Each number is 200 + 30 x the weight over the matrix's rms, rounded and kept within 0 to 999. Layers, rows and columns count from 0.

# layer 10 attention key, 32x128, rms 0.111, rows 0-31, columns 0-63
186,187,197,224,172,201,215,209,195,212,170,209,203,197,208,187,217,205,196,167,210,195,203,192,210,219,207,208,200,190,212,173,180,194,191,190,198,204,183,206,196,199,208,196,189,201,199,207,205,209,223,189,193,172,212,200,210,194,184,169,213,205,207,168
232,212,175,213,180,163,214,208,172,186,181,203,210,211,208,217,200,224,227,197,228,222,188,213,177,206,201,210,231,202,178,190,185,211,203,243,216,189,230,214,224,182,191,244,196,177,195,220,217,180,198,162,230,176,258,217,193,226,153,168,221,209,190,207
184,149,253,131,191,313,111,212,208,296,282,161,241,153,227,158,224,119,201,210,143,141,244,223,245,185,219,138,200,205,219,242,291,256,220,140,185,225,134,168,90,189,149,161,184,201,215,143,190,232,182,215,159,198,107,213,257,188,271,275,173,215,193,243
178,224,179,128,187,186,191,178,177,190,182,249,199,251,205,209,189,206,213,152,225,158,216,167,182,161,168,183,198,206,216,181,200,224,167,181,144,206,182,231,195,231,191,212,229,233,166,202,208,128,229,186,234,201,202,198,218,213,172,166,230,207,178,231
173,195,209,192,206,198,190,224,204,204,206,190,208,183,189,203,184,192,210,200,192,202,186,239,227,201,218,194,185,212,172,216,199,193,194,192,193,171,178,217,211,206,197,217,214,179,205,225,179,190,199,217,217,210,185,202,190,190,210,198,166,234,209,186
218,192,216,182,188,214,215,226,225,198,157,198,181,202,211,189,170,182,186,167,210,205,175,211,172,203,178,208,216,205,162,183,198,200,196,226,221,179,218,206,214,197,211,189,196,212,195,203,208,205,196,191,214,168,247,187,223,207,174,190,208,175,209,212
171,185,200,211,211,246,187,213,179,213,198,212,192,179,189,189,227,195,182,211,187,167,219,206,216,183,215,211,188,193,220,192,235,215,216,166,194,221,190,208,190,189,194,195,180,196,202,182,184,207,198,213,162,219,203,239,202,156,241,206,213,221,222,198
197,239,229,193,240,218,205,187,258,250,189,252,209,191,217,226,188,168,173,175,221,206,217,169,236,213,179,239,202,293,169,178,174,252,224,184,187,232,247,211,229,176,192,175,167,198,192,213,151,208,244,166,222,184,214,144,208,191,223,216,162,207,221,190
234,213,208,236,244,193,201,164,160,177,199,212,193,202,168,207,189,234,230,168,164,239,205,253,260,178,151,225,198,202,241,101,210,206,200,228,236,167,263,196,236,215,178,237,226,213,206,154,177,162,204,266,196,209,221,223,170,228,170,200,202,192,214,164
197,190,225,197,212,261,159,178,232,121,250,170,184,200,183,203,213,232,209,229,217,280,219,237,187,183,215,227,197,207,220,212,147,192,228,225,222,213,196,249,220,193,219,227,170,233,163,205,207,178,181,220,183,224,173,162,144,177,182,212,216,180,201,214
224,231,238,246,146,158,209,267,226,167,205,223,162,172,215,186,188,188,178,171,196,179,209,198,152,224,222,171,126,173,210,220,208,212,200,197,181,206,216,203,226,149,174,156,235,131,170,204,173,185,229,186,202,193,194,210,151,269,218,266,225,187,253,209
191,188,230,211,166,190,192,214,158,207,249,231,205,246,232,173,219,178,182,148,216,210,253,200,192,176,157,213,218,255,220,186,221,206,203,142,171,214,197,183,193,245,129,223,199,210,247,167,227,226,171,217,149,160,230,148,206,171,231,228,200,152,159,129
172,167,185,159,254,245,196,263,219,215,248,203,195,204,147,196,160,156,200,135,217,194,195,199,231,195,198,203,155,246,254,202,185,252,251,194,214,190,193,192,146,252,233,201,229,201,195,192,217,192,191,237,167,114,199,198,226,167,189,195,180,235,218,266
188,219,203,202,219,254,159,210,204,209,178,122,206,200,218,157,161,152,211,186,168,184,170,200,184,228,182,188,253,214,176,145,219,183,180,234,217,140,213,196,224,183,180,201,173,210,234,172,243,176,173,172,221,168,153,181,293,208,159,262,167,191,218,201
158,197,217,189,232,165,216,177,183,181,243,174,219,239,147,200,233,170,195,207,188,186,243,201,202,211,216,187,211,214,248,176,132,239,228,248,144,187,191,165,154,211,175,222,196,174,188,180,173,191,166,147,215,223,235,188,170,202,137,203,242,153,163,170
227,203,197,185,187,190,133,249,159,234,185,243,268,200,141,168,198,209,194,200,178,193,249,195,146,206,229,198,226,176,209,230,148,199,195,199,228,141,187,164,170,222,212,233,186,200,161,183,224,266,227,195,194,214,156,229,182,200,244,203,187,138,157,186
172,188,182,225,236,195,176,185,212,202,191,247,253,142,205,157,187,196,201,199,195,180,224,181,140,232,206,167,171,251,101,187,162,207,197,166,253,216,219,254,165,254,145,167,216,166,240,226,186,172,173,239,155,224,171,227,174,230,132,205,221,212,189,125
209,199,212,132,204,216,178,262,243,171,189,217,191,220,203,204,134,266,163,213,220,232,160,180,172,204,226,218,198,210,202,220,147,190,207,242,200,206,236,196,226,194,233,229,212,219,212,186,179,189,201,147,211,202,198,240,191,263,245,170,154,232,209,257
213,209,204,136,183,217,252,248,242,179,218,196,185,209,212,152,182,183,177,249,249,199,266,196,172,170,187,182,214,182,219,139,212,213,199,221,192,207,214,228,257,185,166,163,228,165,195,188,204,214,179,191,269,228,220,222,212,179,177,163,208,221,231,149
179,184,210,163,194,268,196,201,202,252,219,188,211,217,247,223,209,217,121,179,184,180,186,195,196,216,182,206,238,188,236,186,239,224,182,203,192,199,242,194,156,192,181,243,209,153,189,239,219,224,210,187,258,177,201,209,238,215,167,187,200,141,227,175
236,151,258,201,169,174,239,237,194,219,198,251,181,188,225,179,205,210,192,247,162,183,186,267,197,206,222,170,215,223,204,195,184,216,185,255,224,304,176,152,188,182,291,268,214,118,180,209,199,183,216,237,172,198,262,206,248,171,138,192,146,150,200,206
145,258,194,201,215,232,283,206,189,205,213,195,217,159,194,213,255,275,270,227,239,216,202,235,189,222,286,201,208,234,230,192,164,170,166,215,168,177,207,131,151,212,209,180,165,162,244,215,210,193,195,275,239,222,173,231,217,189,229,221,195,226,181,220
192,200,143,245,204,175,252,174,190,214,261,212,286,168,214,259,186,235,218,206,211,216,213,217,145,164,167,191,180,199,188,224,207,142,179,169,163,187,214,185,242,168,180,229,216,183,181,188,209,205,194,240,261,196,224,152,212,139,203,247,193,183,112,201
193,168,239,154,207,226,170,175,195,174,215,239,145,169,241,215,210,198,190,151,235,201,210,207,165,198,183,160,218,178,218,178,169,191,159,204,219,217,138,228,188,141,211,177,227,192,203,212,135,217,196,226,184,241,192,160,194,226,174,192,203,192,243,240
232,171,231,231,266,127,137,125,253,170,184,246,207,198,221,194,188,195,199,190,205,222,174,224,199,189,242,188,191,207,205,192,181,223,161,260,139,192,210,211,163,171,234,207,214,282,164,171,206,225,212,198,246,184,199,232,225,211,282,173,212,206,234,179
230,248,249,262,195,184,196,222,202,198,196,243,166,251,197,252,159,151,225,200,244,200,199,205,224,228,198,203,166,180,224,234,158,229,161,197,238,156,162,172,222,222,192,218,192,195,192,189,236,228,180,198,218,227,171,155,165,163,189,219,198,208,272,207
187,193,220,216,134,199,202,208,226,183,209,216,180,261,202,200,222,211,215,178,245,242,139,158,196,143,194,201,189,225,184,121,156,185,190,206,260,253,218,248,254,210,156,195,194,170,234,186,171,221,218,236,189,200,149,213,208,183,229,186,226,119,221,192
215,198,157,237,257,240,208,240,204,233,231,191,206,224,216,229,205,218,210,245,202,172,169,194,220,166,160,212,165,189,247,188,211,231,271,192,193,209,146,119,166,177,163,262,221,224,197,194,219,197,229,216,188,189,218,232,185,186,206,180,185,123,182,192
201,204,244,173,206,179,189,214,186,181,201,196,182,187,218,189,187,163,178,195,217,157,221,154,178,180,188,173,284,259,242,219,198,196,199,152,217,138,206,198,197,253,197,223,234,225,284,201,209,220,204,197,210,194,196,252,170,143,214,166,263,195,192,205
168,246,214,227,217,198,163,233,193,178,214,230,138,212,187,180,205,183,193,165,234,214,197,272,171,186,158,203,177,162,182,235,193,256,149,154,224,229,211,220,224,191,169,185,202,186,253,210,232,151,265,139,277,205,206,262,163,209,222,205,180,247,176,201
223,171,128,194,185,132,232,198,193,219,226,264,140,193,174,195,206,178,224,206,186,189,178,207,218,223,162,219,224,171,188,221,202,143,201,190,159,152,251,171,180,202,231,208,199,185,180,220,219,198,202,180,179,137,187,225,228,199,190,290,204,224,202,197
211,214,233,181,162,200,171,197,166,226,156,242,217,221,230,161,216,220,206,198,194,206,175,192,156,213,221,182,225,176,215,218,205,224,149,244,219,178,207,183,200,159,195,114,219,184,179,190,163,142,239,188,148,220,258,187,196,150,124,226,163,258,188,207